Weights of a small transformer language model: untied embeddings, 129M tokens.
Each number is 500 + 25 x the weight over its row's rms, rounded and kept within 0 to 999. Layers, rows and columns count from 0. Numbers have three digits each. The size before them is the row's rms in percent of the matrix's.

# layer 5 MLP up, 512x96, rms 0.129, rows 70-118, columns 0-95
100:465475455486513510559502453491447503511470484507522489507498476494493522509521530495498429502463478505501481499504515500482485482503528519521526520536497509465528473492491485493459459481527514556487522541482531492523455503508471502522529502522480537523518521444478532497505529494539504508
096:478452499486475497463509500543517561517486468519485519498500481496523496477498507461472490467438500489551523517474517495487510476477486497489528481508486470500498502450488560498469478498519501542511498454494463506503497538487540516482466506522533520496496505440486526504513502479473448514
102:501521505491485484457525485475465490505489509490499505525514476504504539465469495451517515502462512505516504494529537524476471525516484524509513458497490486469520525498466488514505554543504499555509539489526463481507506499529498498553536475539564513496507459437502469516503498501536491476
109:517530558453505463501475468486468494521499520532544551516529505497495451495456542468513535472551492536467537495520492516528512494469523486471497501477466482482447481498518493518503493464519549459529506510502516501494514516501506524509474493482476478515490506454506474491484510507500464501
095:497467461524531484552503526487484511497504475527501503520480525488489484510517493465507455513525509474498496448496496471505536491488479514565446506508515554494518488511474514560495518464497509529503453520486541487468472479529533541468487514524458506462501526488519493497525500533485508512
098:484433521495514518485507490516475485525530505486566505522521513485499491528527456528523509511522513496462476535525451510462496507486516481508442512486481531532501472515447472496498471475502517543506506482555493471509483456529527515514446493502494511501517463547513497497526498511482491494
110:467510517512455537504507508512481494508507539479499441514520475550534466481484489451501501519479483474481509505487525446525458478530504511526491487502531520490528498488485476458499513528452519472552541501504530492525494541469539507508513490532502484480462507503510478532490542540500496525
108:508453458520541490516470479523491503500510460452546462549515494488470529504472504515521533507481531484517482521478493481535524521491493463477528476519485460425455502500504527486490503465532497500510474482501512497533495502493494486497478516478490464495501512473480523549538528495503457528
101:452480497514530493502501495470509508477517522507509519520507498472535519468502531486526476524553498491515529512500447501463517469497505480502523491490461469485524496521486501481492465503540514479462524507492484490459493499443467460504535438541501493526458552492505511463470535472521495472
117:486520502481503488485522484446491467549515505447486525500507487497482539482476526532510477483468538524446502531514504489514541512538544468487526468488481479535467513519516498497506518491522463461487533464509499489497476528504461507499484479502525562473480488488523486455488480537474471495
094:508440497480514472514531502534523513533479477529484499475504525523550440512491465503527488477486481505519457499481494482502472543474528500461487531533515543515507482465497514514518483488517509487502513510497538476519511448482525493469493553470457522495522468492505498484517466466540531522
092:485521542511459489528526476491469495457479507558512518539485508491492513510510521486488481496503493537562474562486545543500491519501524506544478499484540513507455540459460478492488491515532479485506502511497511481511448503490508496518553504494467521512540509518497534485476500525495492521
100:496543494519504541489491520518524501508483501500498522513506512445520511506489535490510504439474498477496501471552454539471490481432513502531488550490509533513518483546521488534496452513517513486497476545489517508507520513533469543481488484481532497470502500534472448479492476509500516523
113:491498547476518525511482483470505515513527496500516479464508501480513509534505491534488481483495495515551521532487472527517514508496452506445496500488506514533477519505505474528534504480553498478527535544511462576516511501473458497484490509512535491503486479473518494477547433511486466491
098:498467484472486495478484516520490498466550508528520458473469468495521516507492531462543490473485502453432497525482502481528498483486521481499508472506475493509472437532520520463546443490496499482517441504471500518495453494472515490540510487529527482495468509515508509513501502496502474479
113:507489528539499495508484556518493512506481501491496515512474496472547491466490472469446502465517486479512520553472558468465495522463499482493502522510501528469525471494463473468467496515517504491520470515505493475431516491500473468521526526487496499508523523466479514447511477504487532463
092:525480499506453482510451511507538516517536511497523505542497500536445499483505537512475532515523465471523471477496550526496524478449510495486483504513459477521492523469526517528515498479472514533508507546498504486491523544492481486508501529520524479463486464463523506479531489473469446507
092:469517515511498477484465485505532500460495475506499471502542524513500496518474476480520484549493501522492490504535525472534515466481455554466519510503499529527521475461515506482551491499453504492473482543518481546505491501533485471507477499526507515447521515460496522472489523490463461451
104:460492482503485481502502499534482508514518425491449501492496485441472520470520502533511479477497517528478466505462484498483538461500508470506498473491488449480509520488516534492476505472463542481500496504550558491508461543485488458472498498494484507527540506505488481495497498504516530455
106:513543497512465509527538461461503483504511440456505473512493468480498491487536470489473529503496542529512492526488516484553475463505504490466528469484490478477516453498483502481521494540513506499510522498513534521494490500491472490486458506539498496473511533509494444539540548459482490516
100:526494484483513468445471442540470500517502507465468508519483485481485506481528513517513462511490443532500525517483517526507486522493459523495517482495493488502520470503481475528463483501547514499540476496439507513471494501468489469506481512492527489478506454481561467522525553493494524499
107:506467529505492466486516441519468503513499482488416520515532491445510489485537501515493499492490494519514506520487513533508501463514570519464534505489457525491503472512499513539526493489512524486529515498517459475479517505535493526477516447510506502495432529483496481513490498492490488536
098:498514521544472529473525468467515457474477494443479487518491495494530511460486496515522484461488516459503489463524458500454515495446533474493469558517501516487464473486507487478522489482482522485476474509536518489495537505482528466492501510480506469465461491520472476476480480528488532513
100:480519500497507502527459539509507550462465489491502472497510496497493497486519489539513504503521518531540487511532489534476516493480487520520529484495511503524545486460494459445501483532524490545427518473510486497481492496509491507460449498507447505490533505535501486508486540462470546514
095:529494448504524507485431475466495471531491510474563504509490491482520493469504471462514506493504492512491486523508520473514548515468496489542488511456506517474497496486502496554487528469509534494470490532502505433459492503526479512525528522513511509447494520509494494471519543510467472499
109:484476513482522489494490493483485502476506511467506492455469507517481509514510519505518460522508498511500521492529491487505473486483503542454511506520505481507528468528530504522502513520511507479492512521495492489585441453468521496478480463500479497474434443508492536485538495525439489541
096:512461511494504533494512497477466516479528454491529499489487483474495507501478433492485478472501514500476491548499553465464499488505481533476476510517466528493487471488485511544533512515512531526454508491504509471498460504525542517558534466476503503513534518529475510488480507561474519489
100:541512508510532540483522507498481481485542539528482476491499510533445468542482511488503476514475497454508479490506516428553499475520528463528531506525510487469440515533536536485494483489518499489509501492496469507495520466504523531503471474441513509509478497503509474473493483489529506507
099:486533463479544512507498465508514510459498476531474480447453533481513519501531504496528516495493475470475522477471488540463498497524497504504509483523506495490524469497474495456497496489509488508538510507546534550521508595522532497492499502506518496516504507459518476519514523462468465493
106:510499518486521501507507475527502476493510474475486452497523504534453499473516487555478512541517523523466517449504466487546528545494502528505478525500470488499501545463498478541494520499527480561508477518519505475498465522501497539511517514481457525512488461542525462500486474536495486523
102:466493507574455517499524482544502499454534513489470511520443491524485477534507488488480534492508534489498461484514446483495516529496501511560471525507504505483500506525520511464543504506483497481473468495519521511518523513477511497514441501500474497511554471518480504506489448496492484480
103:481521475438480469505488539485524487485520486501491498514488523496483472526505529486515558504496511511527454504489505508511542484497520450516517473452495507472496510486492505475520469476500493552488544504503519522488497525495503485473450538506526490525485582489447475524513506465497485470
087:523474472487520511498509494525504495503476467520551477495500498490518505532485491502496521480514544510563459466454506481480490442507525544485454454508533511496477525538502532485496533491502527505524537478526528500487516539490511475516512523520487514505498472516440443497527496468505475516
104:490462534555437509514495507474528494510531485485531489498480535483488478483506477478515530475501516492511495490524491530519500492531506483539523497472524541513504507485480503511481531488493512510446451505516502513461459506433473507515452484477476509526468488503477488459446504456495533496
102:524473487468504525484476490501521539525448482485512494511527499510452500495465504486476510497529520501486509478539501512475479510556480515502508499512505531541486516438507506457503492487488543477494493517485471501485556513500486486517456492533493490523553469485562503530528456533495513543
112:488512549539455540489479470452490485524533493498472519485506521486515509470507508481516541443521486499504477509500517521508470521495546474509507508507517521469587527479502511509482473548522480515544460510551489471491510482498521509486490501527498497484542512504498479500500477478531474462
103:527441505468479497543482462529452494514504492485467472524477496504525495499518496494522493473473481528511439500472484498539468525515496505500459488556522445502489523495511499489500454533502493501468552520498485515523498533504502511495483488441502475501525498491502462501476524490518537447
095:480544509500469479499531505479508517508505469471480568514522473515505518482513519498509499467484485537555511508546535535485522491535493474506535518465525527499485471497531513534506485514516562527493463472486495499513539515509496519498489469512533468531528482517489542496519460546512459511
108:492478449492502497482474478501549478535497526489491534510495501492508559540522485491498459513491512499558504502500494477491493474491480502457517491461519502465518529484432537533458481531487437503502518495508496490488511509485519485519566493510507501485502488548519478495473495465463532507
116:506499547494522500465539488508544513477517505485486550524499477491517505505548508439525514495501486511474509491514546505480473510541528544526499464491510528537484504481494481539525438510534475503459463508487497513495543494494525539470470510521543507486490471491515492465522511519492494455
102:527525541502532517465500522450475514539514496507501513530509518440474523495509510459508470495474495502537547491529500504469492519474512463494553534466471520521474491470513496453489490472490489502544499493510483471523554494497515493523462498493482488511477517518507510492539506534494543555
095:499482538459496496499516533508438484501484504477491518486495468446467544540500511514490501465535481501487479508482486475477480488498510511461498484488505513504513530501474464492532470449514523518506511513551474484462524477498491513429483530466486453526513503511566485497496489531511514515
100:473492510498508515529461497521484452521525525461510449457507528504524557532490460487486464536531492495519491474487508479457448479493494514516482517516493538498540490525489461489503522493483468498563494528518534462497503479527475467506518504522480520493520465503488459459488516513527494484
108:478505483444508549483502525492536503514490517502484511469477476484476490487505511520499507471513494492497545502481477498514470467481473496508535489483490493478446533541534471507533509519482462500491543484503461500525516488506457490498480529564438468507485523501475521459489482459554497486
107:538482495483535479481514504517489503456471456498495488455491525484503490515489461479474472516501546542494502473511502517513493516529543562454519509511515519508511530480480482538517505540503499479545482536497495464508549462518518499483454514545489553481512503487483536528521485487481511482
096:455471466490494514489507484475554483523520477485465532482489473533494515495560500536514493513550528533514497463513526491448466501495512499495540502512479495501489554508504503507483492541445501540497469513540509522476472493492563507497504476494510515495504453521523507477483504492547506474
093:488492514524483511535514505495515524487495474467449478497479528437519516479479485466517503446518469512516505499465510501459539531534529517478492507494470513545534539494500509535498523478469475548466474478483515471483486493488496502456472524452486518481526487468491528469479449484505504500
108:523511506481510459488473495470476495514504530526508541499496486491497485502482514450482515517532480512477511456532473532513519541495474491504488443477478505530476492489481477469558535510552517492514542501481493515505490518524501474548469462512483494481488506505578462492463485492517540511
090:507480496529480528456503476493471496530506512492504502521522488501575526507500508502484492511481480475484506537495487482506474456512498465463488439522488512473468473500456493516451478508481498471485482485496480510540507520470533543505511468524502490428513506499512557501442530518485494500
# layer 5 MLP down (transposed), 512x96, rms 0.0223, rows 70-117, columns 0-95
098:514511560481491512478486491516498514482504509504497495471474502488475531538505541564554458517517497479510465500503471512491505478489494482505500524531525535509502516482526530492530496492506521421486471474528481515490524475502489524473452518500522492466482488488547466462553504476499461481
092:477500512514474466492489522514502501465511518518504526477530526510487469465482509490474504494477536465559508479477485488523518463481525488485500486540492496534441459513483520508519457462475468558498538494488457487551514556509490511483517497487524487516489504540504520501543544521489486475
108:513550536479576461518549492502472518474477489481511490491512498518525526478499492521526515496560500492512536537551527470497520506524503528524487494490500506496494499486463476520502456544511441500482514522517493492473474512502498512530538534535500510473480476533522473496510511499479536537
105:520523507514456499501517543505547531519524504473479514549524457491507499500507479527492486481537504488498517548512509515474516502511443438537487541492471490525490498494512499465528518510525480476529508541500478492474499495497451479493539477455504482556508510533491484494515536500473509543
101:506508523486462510475473455524507497502493516503479514495511442475505511484506481506507553494465541499489451512514492513496509515513467464486480519525487502477506551519492500468513453481508499468455510500513428531512515542455490468465535498544535517517523501542503539502472485511502499471
098:531501519513459473518450495459515485450455477500470481510467490497494548538432478486485492465518520542501525527494506521497492527472502477499468522507473498465519463522486471500456521497487481489458497495506478512503485483476494504505444507509531510462509504514535506469481464537522533488
105:495567512486521496503513481551467472494495443475494533460546510471518514475472463492550479516503514500475468506504523483458490531499488478502485506565513530521490489482514501505542481500500501518489493513481486534482496507507509458551517448519553510497534525500499473490509463485520497509
102:581452491479517474498499518487480477478457519465519478486479543481501465496500495501461492519487529496496537569535516535531464497512520470495508532510488448472512524498506512497501492529498495505487507521491441481490527517473446490461524506509521518528492505520511531500507529497516467488
101:464479468498480442499548457475493506473484514525513476514497525467515513461478502503486476507538523513530487546493447503540486438495518496497485489477497497511507495489481476511497439529517485509455507527515530508478513481462480486515572505535512501503507521524522493488466506489472521469
106:517554472501479493522496491477505489531485506449524508450508514485476534517475480472487509494501512533455504462545503544503556518517521504488503516552488470483518517503537469541522516499534471478474532539527536499483484500496508525522542461509522502502484480498482559507474473493485490476
097:534495509454484519511488500483548511467514538509514522515463533529495502526515515494490507522499504534491507481485504485486457469469539460535490470505529476491559500513478456519538505513541511506502531491495451491517526500516547499544502487496504517514480510495467531518437433498516505502
099:506470464482493540458476506551502519491499492473503481465538487491514491518475479485540513497498478503446505392525483496485513492501494481473503499507479500519522463504543522499487492499486492501486499450520521499508529485498501498491523518492568481541462508479487494516506479557507478477
105:490485486522503474515482498479501502470502467502494513475523516508483516515522500541520515421496539494502485474541479494473464528475574536544485492484512509476516487533535479502492520493476514476516535524525509547504545482529487488487534468539471476489481488542503509488515500538474457514
110:534487491523505509497484502497529469480495514532490495449533485521488488481502495511490518476476501505448501460539506487515504537467532495499525490523504518511570507488483523452536497493532512498508440457508538452507493502524524482460485478477491533495485548528521503518424508494494492496
100:512498473516495517478486502535533499500516514510500508512478501502465507507498510528457481531513526541515527470528489494513431504483448476529492498535546526454472502500507500495487543548510520504475516472503509496531516526502492474479490492527425506497447485451531511516460487504540496530
103:526540478480496487516505542485495506507514505496489537453540485503493539461480508461486469514500524481495514582481518508496524473473478525537508476494490487436495485530482481493514528512534523513494510543553498542493506508497482463479557513499495494485501514453478509480486489517535478470
094:576497496518504506486493523516527504522534497475509522552480512515495472492496499524511464505534451519470490596494480475552501503483503517496503503485532536508511518497492503510514501506493489507527534529489528480528520461493479544520475488460528470492479510478517461500498505485490455460
091:497459455492519467508533486493504491480495494484482469543490423524511447484481533535501508495518513505468503504493520524470459541494489503515494517440484536516459496528519496489545479487492506500521499484465497494529479456465526525498448497527478466483476493532484506542472487487507496515
100:464512514515449498501508494550510499464517472505509464485505527500490499491565511505528502537518498502507481459504487454490504513511512485477459502500531518526443517573532495515473509513489536484492501493507499507528526528506476490493541488483487488515525527439509493510463497513503423480
102:478498495547551482482478534525470496488506521522488524460513556542530487455532538542544496505500484531475522506479515510470538464512527519494541483481486497502505517485503503486504482507467503480519556531487508504514486557489527536553490500472506521490463515491509517488475509480500516460
106:430529468481507497461494475474500512514525484491544457475540506463525502498502493517518492511530537523470527472541481510519508533490542541504540524488487511486540480492527502477473494523492462551518467539481500511470464505508474528486533484493497495525514545462504500470524488487504501529
105:511453495487484477473479421539522528460493497494473536519523452501511527458515487530476539503460504509499464545485499528504501467496538477512482483506519500519484486501493550484514474437486454481509488495522530529472479493471515483478513486511476476500470511512489524514501490475473494538
098:506511532477496494459510459525566476464483481471470456496524483494527509507499508538457508508521529480498518503530491520502460512456492484503511502518506508474460477487513485475533482498456521507500470546525526488476509475508457486501483500502487491461507442520444473436504491502486478512
101:530499518533498526510434542495503517484498509491495501486509498515457512500512463504508439461501487554502494555546457512482508477475464488511477507537473529544479476449482494516502496492539453492463499513519532456486484530505527518499479492493504513522518538533498499514510524462498501506
096:465499526487483502537514500509475546456509498520507512534515545498491566534516494524495493520496510504518515483463447502471478488526475493474511489487498455494481493508555499485518497499466476500499507466471478548513473501471533465498460477486498497515483471489508562537491468506533550477
106:474499508523512515484510526516480433479486513530480513516512508480492531526513532472532513494503484535514459469512496496539462485507506506489522449511490508553474464500488562483454520511487505503509493548508514482513472551482502521474538468492493503479492466523497528485524507463467448536
089:520518472456517482509505479467464536476515506476486546534468497510526515484471504469473475520497476494525553446528491474467510516438495525510488468496521472500512488520477494532539513530492464534475489509534445508524502515489527516537524468523493467471493535462490502503522492522513489504
095:515534470506520530483553488509485503475525450488548481494476527509507510516434510521503482520515521482509541482528504493514487491552470502524468524483489546456507459498517492510519529501479488484499477540529478507518561523456492482502554491495487507463487524500469476489510490485459478494
095:518540552499535502518508472514482510490445518541497510497446545500454500503498480487502510487541507479502524519494506515500512537491471536473477472514520463542526498473524513471507486485546495515514497449501518551533472552499515529475542465519507494507516486526507446506488486516504513506
098:513543481496462486521485509514480426517543545513456469478500496494513516478497529474485498513528509440497498444502490446519489509527544494497468531498473506473510533481516494484472509483534481541495475496516496474523494516463498523525549494511468515512516494536513479505488488527512512547
102:466470496549459519514538465505516537507477518517515497476492521483490501557493501522507538494510528502489479454480502504541498492483526511497456526474469516515481502479524461463528519569494500468482493474501523522507546501501518495580502508466496512501551509509503497477487475528516482502
095:484469511505499475515518527477483470492510493468485544484513506506471447509504492518519482490501485447542516487462507498510501511480537537507502505503533495476537504471444497517487489515533474478517528505494446479456518493513485484464578509491494467479504491490481514481484474419474480500
088:474487460522487535498505529554513539498493489515467489459527503513501476517498500516507518513443547472486515557512444528533509481543460482508509514529496473483507525478495511497527454500503506525503541510474443503483489525529490544489490493505494513509457531474516549495516502485486531500
105:519496521493517490499471478475458516460500531524494509496498511492542488496500493525531469477491467457508542528519520512501440537522469542480500535510469459465456492528504537486465494524500441482520526515474490529471465532525510493499485478497480481467488520508536517533542505490531515482
098:531448496501500505529502537504506487517457465516507536528487498488463490479476494463492512500561509484525457513556489479492474519535496442490495506526489523461496449455504504490501472479506483510508512453510473507487556477518465518494507482489485482525485501552484488530521470473498484532
106:515470481506566522530537446505525531518569461507522492488489492498517496505471522505466456552493531507501460499493503495500505478484472517475490513467481487498471500500465494495512514545489492542498509532490534519456468464502482512510450499475533476512482508490531519517492480482525483546
108:522502492493464499460500529484550515507487505506537534573472496500496499515489504494494464488506522496524554424526561483491548467513526483481504472478499503497514498500465505518496536492508510480530506478488505479492522481489469463474517535520499489481476471528507496483468474525478442494
095:478512502454504480489504501542488486496516540532514415480496479463484511525543500475475505507505475478496516512529456492538445482471513539520499504505470451460468473503473487534481484488469468503507508493470502515544521471520534525506486540490492536513495499528488467527505481520514494514
110:485488492484489506493502477534478456534505451538540508444514468472518504520518495517504509501490493489531470501468478493522547506526548474521511523509502500468487437502541497470482480498514480459533503529524466497437506482510472497490528488547538492492526517514521504490526490487481553509
112:498486496448496517447504472468483485495505516538487526523479508505480536493480538500534545470475492483509509503492511503522498520487506460456442506508481501511515476492475497516454499459478487531541417493498494519476525532503534493504539546460485499504499515495483493466513520502484452485
099:527468535489491480497535497474472515547508484477524550530540520465506509507477484491506568460497512478491468508488505476510507561559535507501490550533527531516484473480492503469500521525490551512521466523494541498506503498464508488504487517504478532523506533475513510498511476483540518506
095:518479475481464507490492503519439466540477509502541511527470465510482526473499516508501556485540433531470485503480490486485451512516507476505505452501498535486453481501494508513501484493523465536507529508533506505495475466475460486457517487477480537518545509517508487488512527486471525511
091:482476534518502486533468515500482524465480462508543517497514522487489482508521472489515526531453486517490475462478493509496531503478499511509518536512498499549451493504503474566457483524493493521510495566466496471514525498486442502495533481518569476513496542530488495495513513507499531517
105:553517454528540451515504466465502461491517500486496488551517491505483518502499526474513514483500506486505456498519529531494527512515535522517452521493524507481530566487477533509502485496487488515554484509508499524486485503484485483515538457485485497470501523483466443534542523508478523527
108:508465459469478514474523467481484506492495496524481499487501556490507513507466444507486563461510509506467484487507461508533480475491575510476531496510526488525528496486537491468487502510505489512497475494497457501498522499490528486498402487521499502453504524525508515518502488504502516475
097:485488530518509442485467500502489485527487517505519466508541467474490487530443506504494509491489469464523536521506524529495489473499501442533471507485519517515488484492458492481537509480482487515506488493470461522526513543445467462552517495490494447501482495527476474461530507516512514473
096:483501482507474514497463515531540509526524523489480471526506482476453473534498533539446498506498544522497534493494490456504493478458470510510477527483436504506475516518479508524531528488529483485539520465499514515557484464474496513469503518534536481498521493503486528484461545523497503522
105:474488475533534487513513510487535488541500496480483507486522514481491464514505481518490480508502505568482536509490516459538504423502483504514527500483509477494524509493498465530491521493513484535498540530475458537539523465458471522500537451514467488520468508501441509491511495522477507477
# layer 5 MLP gate, 512x96, rms 0.136, rows 71-118, columns 0-95
086:517491498452532474543473479464457495516456512522471510524510512513517463534476560504485526478502474503503454507497478495488534539526527523510480468482509503479514501495495532507508425474531480499478488480532534488534490481534491521499510520463476484489513484540513478509502515506463498446
109:480466491483518483501513536484503499511496479479490492464519504502502462536494483543465486476526525540494494506521507448503507462505489459468478495503518511504533487486491464542511459478493487425490507486500502478493484504506507469475472528492477522490471536562542508513537516465443520541
107:497540488517500559529471499467518512496538479487458452491467523473474497475527518499490477523474468474489466456510523507469501463509511495525548505585511468477503487489481513513489484530531500535485478509551507511516491490517475526493516521502517483485499520553483525501513548512496491498
107:454508536476437535489491459534524509526509476490485512527505479526515511475481486493454508502505480495454540495474503487524462466509524497530514532561469516508471499466528467461540475480494504524494523475525484481445484523483483461520514517527477524490509518532482512476501494512488473513
098:501471515520492514566492498483507493545496478521508492496469517518525499451520493469511508453505497475496500504455560480522536483488442497557469525470514506520506471516507501521533537440490519478516505521536498514467490492505482518496503503493460561484467501534483522483516521510481482496
103:466496499517511497457465511497546504529488506486485499532495499483475499472484526543523510505473493500492493542506510539488499520469547492480535527464472503530481488484500496536472450509508473501514454471489500478453466460519493527443488505481547498473511506474506561494515471514536461478
096:446512496480492491504506493534488547509520473511520512510462520495523539533516500503499555467481521526548498544483535462538518501473488485534485519456470514514461467518522530488495522428515494477500542483520549552494494478494495484522500518497494479496477474482508487486509492493532524528
088:480552508515472492502490531490509460540447498477459522498493493478464499483505509542489495468493484535469499469479551462514526498482543506548507470514490515484466502545533519484497521481464535505514502452494528526496506494482505548506485515468534544522504486506518467461506495533499491531
101:452493533473550494491513508478499498532535519461436497492491522496511510525480448489502477464498545534506520522507498492496523491506493460492540489525517530502476558537500524495522502500512484460503540501516500527480479491527498470539487440490536508455499453490476515483472501529502483496
096:505460531497487511505520493487531527515501522506508493489548514489541441528518475503501535520509505498491471491463486497500489468458537537514534510525493519507536441519497464506490458489538519490521500512501519487537492537458552532543455516477463492516469489509512517531479492493548481500
090:506518490500435464526511536473488519473531474524487512525489484504466531509490489486480542540507523503530457534483488480522470475504547514483493451512528478512456498517462441512502536530509487481499518516497488501462451508534509515536463491487490499474493484512512483525479459499480521541
094:452512484467540404510538471511509496500491508487497498461491571505505510567525493531504484520483472485517475514477498496473505513503516517488484483474493492525513518442487485491494495514509509496478514504466505474506510470488496513519514533466483514509497493477503574516525499471511530463
103:482498496489518506479492522502513473490511562508459461435500473537500517524497465463501502501508499466478526461510481502529480486445514504447505457499541528526509531521451469537505490498516503493509509538483450527518516472461510480518481466491478480495494516475545533505482513496509522499
098:555490510486493471515524485502467482476495520464501489558476521459486484522497483487487529476471469515493517492519529503510529483507528528535516480474490519555534520479527454515457497472480451493517512542530464526470506513512485473480520517495494519481501457539539486480530498502451507527
091:500497535526462501479478510493495554518513465506486531527492551511489522488491460545476523439510498477525487501463536481502510524506492450499538530488474529527509516514481488471485471458513491485465462511507511488472472496452500493530464516482492493507509474510474557469526481514535534511
093:478486491504475470538491510477512500494519498513457459501483527446466499521518526510501504531484485466506476464487536498485535487473497512552452515457484498535507501536537480522486506512508537493514498517493532464496532542522501483498538530521536498474438471513537484521523485504498462541
090:512470501476516545494494515443483538473500526498569493510530521572517480462489473485495491501525508508517493516527471442509480531496476533514557509485506484487485525495471496527507441496492491496500490514494451498499501505545486515534501497496506520481553497494469546494520505482485501526
097:476499515481501488499530437513529506459473502498519521531486530533499516510525466500478524467496455471548509461520530498549449497458496497462475500510505499537474493523431488512520515558489527507524509497467484515526515503477497479501512486504494463488521460508508528525454519485509493481
101:464471512546439522485511500478543492502479461542483515503503475502493563520533499498515494538421486488507510508515519492521498461517518513501562497497485488492522509470520499528447499473488488535484484473490470506490492498507524496483522519478525495496513503453460490451515514504544500490
110:480456507544483560499525523457478508508536478464539514491522539517462494502473459497489521476479506492451479495502495505521461468506523520495491545506482489561457476482530513501459514475493546508493503493515500533491428497468492490507524534475506477527524516514505503503489487524495505508
097:496511503545485469520511544504509484567525500515500478469498553485503456516542475489470463469552511524545497503465501494511534464498508491507469574562472494487519488512524494504464509498491495497504513481501510465470516469517501498529508520486522526520486476513514489488534503473540488514
094:469500471462523479537454489483503501528493488479515519467547494490438499506506508530466538493500514526530511463525544531538565496495467535504496503457507503518492534538520538503536537515508502499520509523468493491519481465513486482525471541492537495486489485509476526532529527481493487494
096:463521528512477518519503497490488488507501534537510482493495528518464520444523504529509506447515480495502490461488568483505488512503510493549483486539522503545498470504548475509471461517528547506504528473487486502447510547471470460451503503492505487531492469539476492513489509504503515488
086:441524508483513467444515481524523508473515521478503549492477495519501511481490512485502492518504522496485548485483500498481495454544510513468505511523485467522458528512515535491510466549451453446467497521481508506526492540519523493521500465487528536528481528468460497509477508512522511481
097:475503495493471501524527524489508506509476470469533436513459509527523458501506478483508483518487529473503488473469509499511549491478467488509513560531503517528479518477515546491517502497498514452471540477495471496510498520481468494514500462485474460519512518507466555503494466519560540502
086:553433528539496483515511507473489515467514474514532482517474549513462522529490418481419501464486529521496482523508528522508501514472504504529508486514462548493513484503511493500498504475504469522472499494506505474503497519498489474489498523485483522484522450516508483528516468498531504500
099:521531521477526540506514511493475469496500521535427499512533525520500444472510496499547484501517482513482493471503543459520514512493510453510507496502509512524464509499529523494491470514490495504491521469482490521529485437503534507512475501456521507516454474536525480457478484475506483446
086:553505490505490469494472478475527502501489494529473490538448498504510490481506475474499485482508474540499468485458525480513493478493547506498481474507520523503468500470477444506524485508529520504526493499503557497443510503517488522469545559505505512507473478497505467475519459470519457448
091:520491495474502526504508499484513547538467490508438475474497514471530458514472444506492494502512459500519472476473514516523530489472528497494484526483503508466527492517471507490460510471562524537475537490484498489489465489496538507532520539497445558493496508480476490473508501499498514544
100:489525505456500463475525519471488504519479510524496491509564538494532521492512526548464525517445478515483483500481486520514501470499511497492541480524502514497489487477468468522466487454502505487536553469482507525519494491487489478485502541485455501519432465469513524526538518487499523483
113:504562512506476502499507481532490513495482497484480529523518492478516501535445536512482538477467510504478543432499534507502505511501534483496551516518545519509471516474475466544522509503533495504541491494484475479498529509498499448506510519535559493495493533463547512513520495507520500519
094:517498530481502484506500496494514529497489516520490486517484480507498506550449524530488562539456508510512530526511463495513507441534488508531490500544455514481519518526491498462506434510501467494475489453510491485499469507506503534523538497460480514497538494508497536471529498474445506513
103:501512518490531516481507487542554483451520514504502480491432517503520496485539495476473474500471505480477499451518522498485492471463506531546487489534495481510498531479444494527471515543519515489500451500521458500536521514442487503473504489527469474478485512489501522468504477478457498490
100:507471498517503510525505473491525535527482499502472465493507461533498452493452506520468504515522506489533463497503468522450487543537478510473498507515521490526468553514553516509489483500454510465468495484532471493526524529523491488526479513526443459492524505482512525508551478479510505481
108:489501537455515528492498533459504498501478494555513512539476517496523483507509484533510512527505464481491494529487481564496517493491450505481526495507526538534529494549460534491455518537517521499456484530497448489508493524486514452488480496502503475464471485495540516493475476542509500487
103:523474481468516490520496505485450524470479482496508451494520483522530503531473488456516490501490529475453456481495471525561530447534522546514471456521503477506517507512477492505509476520494524509476560541497465478528457487508485500505511504521493472519537507498474522512508511467528499499
102:436465520528503462493537484534504499548500527522517454436518521497486511549484465472477506525523526518520502523504526487510464503488501485509495529488453507474478508495460499466497510496504426486484525458522459518502499473507518508482527507502465523475508511512522456522495489485510511478
105:513511534519492545468503489463492497499495493499482508474504469510501492502547530510522543442516505470532486532512507503537456544507488466516495509497479486513480497525492493497454507485474511479449510450495513513498482486494528513495480559506494525485432448563493498507528485522498477527
108:502525526529496521493527447484501541486547542492471489481494541514480469481499513474518514505538524471522491536475531467518483479474488474513485531507475473494505469497448508483449471460523527478473505499498493556537504493499502504465505500460504556526505523484502509474505542456512506488
099:500526468482492483529493548536533492549495504478493499499457468524522469495467504525491517475503494537452467518481522483503516502510496518510505477465505469529464494513526490499495513483450520494472497462495554468498470509518479509488536509449497547547523488518525491451529482478485452494
099:472507502514498499539482467529506474474530479554548504470505519474464537536520480516522468514526502497519497436520525479480489479512482530552444501478535478521515474498525474515503502524496485474473518498494512471499555557494495490535502532536492494478506501515507470457514506500511534512
106:532494501518500513543515497475525474489532453479529455482502461517492511489464472460490491436491514501497484527488516479507473490477499467463539521500461541515496544458526471502474481476512476491467483512495483493482542493526514518505498514517544531463515519469452529519550481515500518511
107:501477525503499504467492462523529480477492500470532481530527484507493499462491473508534471505458498470483457493500477502521456460517486499539520528527490491499433468487462486561515546509505487522477475512498482503503520533525467509479433512494506502480469451530501503490534497498523479476
099:496494452509508480527507516505504521471466487510494492513517535530485449534493486475497489515509496493492492478504506509497491502495501502494498539544479520504485481490465543530419500505537530465523460553529484453524483454511526511531487513470560474527514468541498499518514490492524540491
097:514453511498514489515547504470516482480485506497498488561512454468529508499503544513491495518530481495474531470530509514494489501516501527550513488496476499450478513481484434509453498531529520543530518491507497526496484526541487457508524495472517487508493495451527482481533474557498521500
101:478514542487478491490487450549485526495488502521477517509491506467440491507502498523496522472473526508491490516484461466510508506477548481447491515515477496495508486548495526521500536470514473499500460481477472509483445511496510515470488547528508463528453479502523528483477551498475458508
113:490507482510497448514486482527472475552517482504436471496522476500513501525535479479522533504563529465501503517504517507491469510553516506515499509469504504500485484522466534466453479521445481480495486489513443505493537487527536493528529470480528491516477538485503501513486521526528506480
100:498469487519465542489495478496524503477505521512459511497505508458532502493499519473453522486481504445536516516511480563452503494499500455504487501510502520498511477501511473569469482489486497483475476528471463514499501495499493488554496491546510529492514449458481550498535503531499466493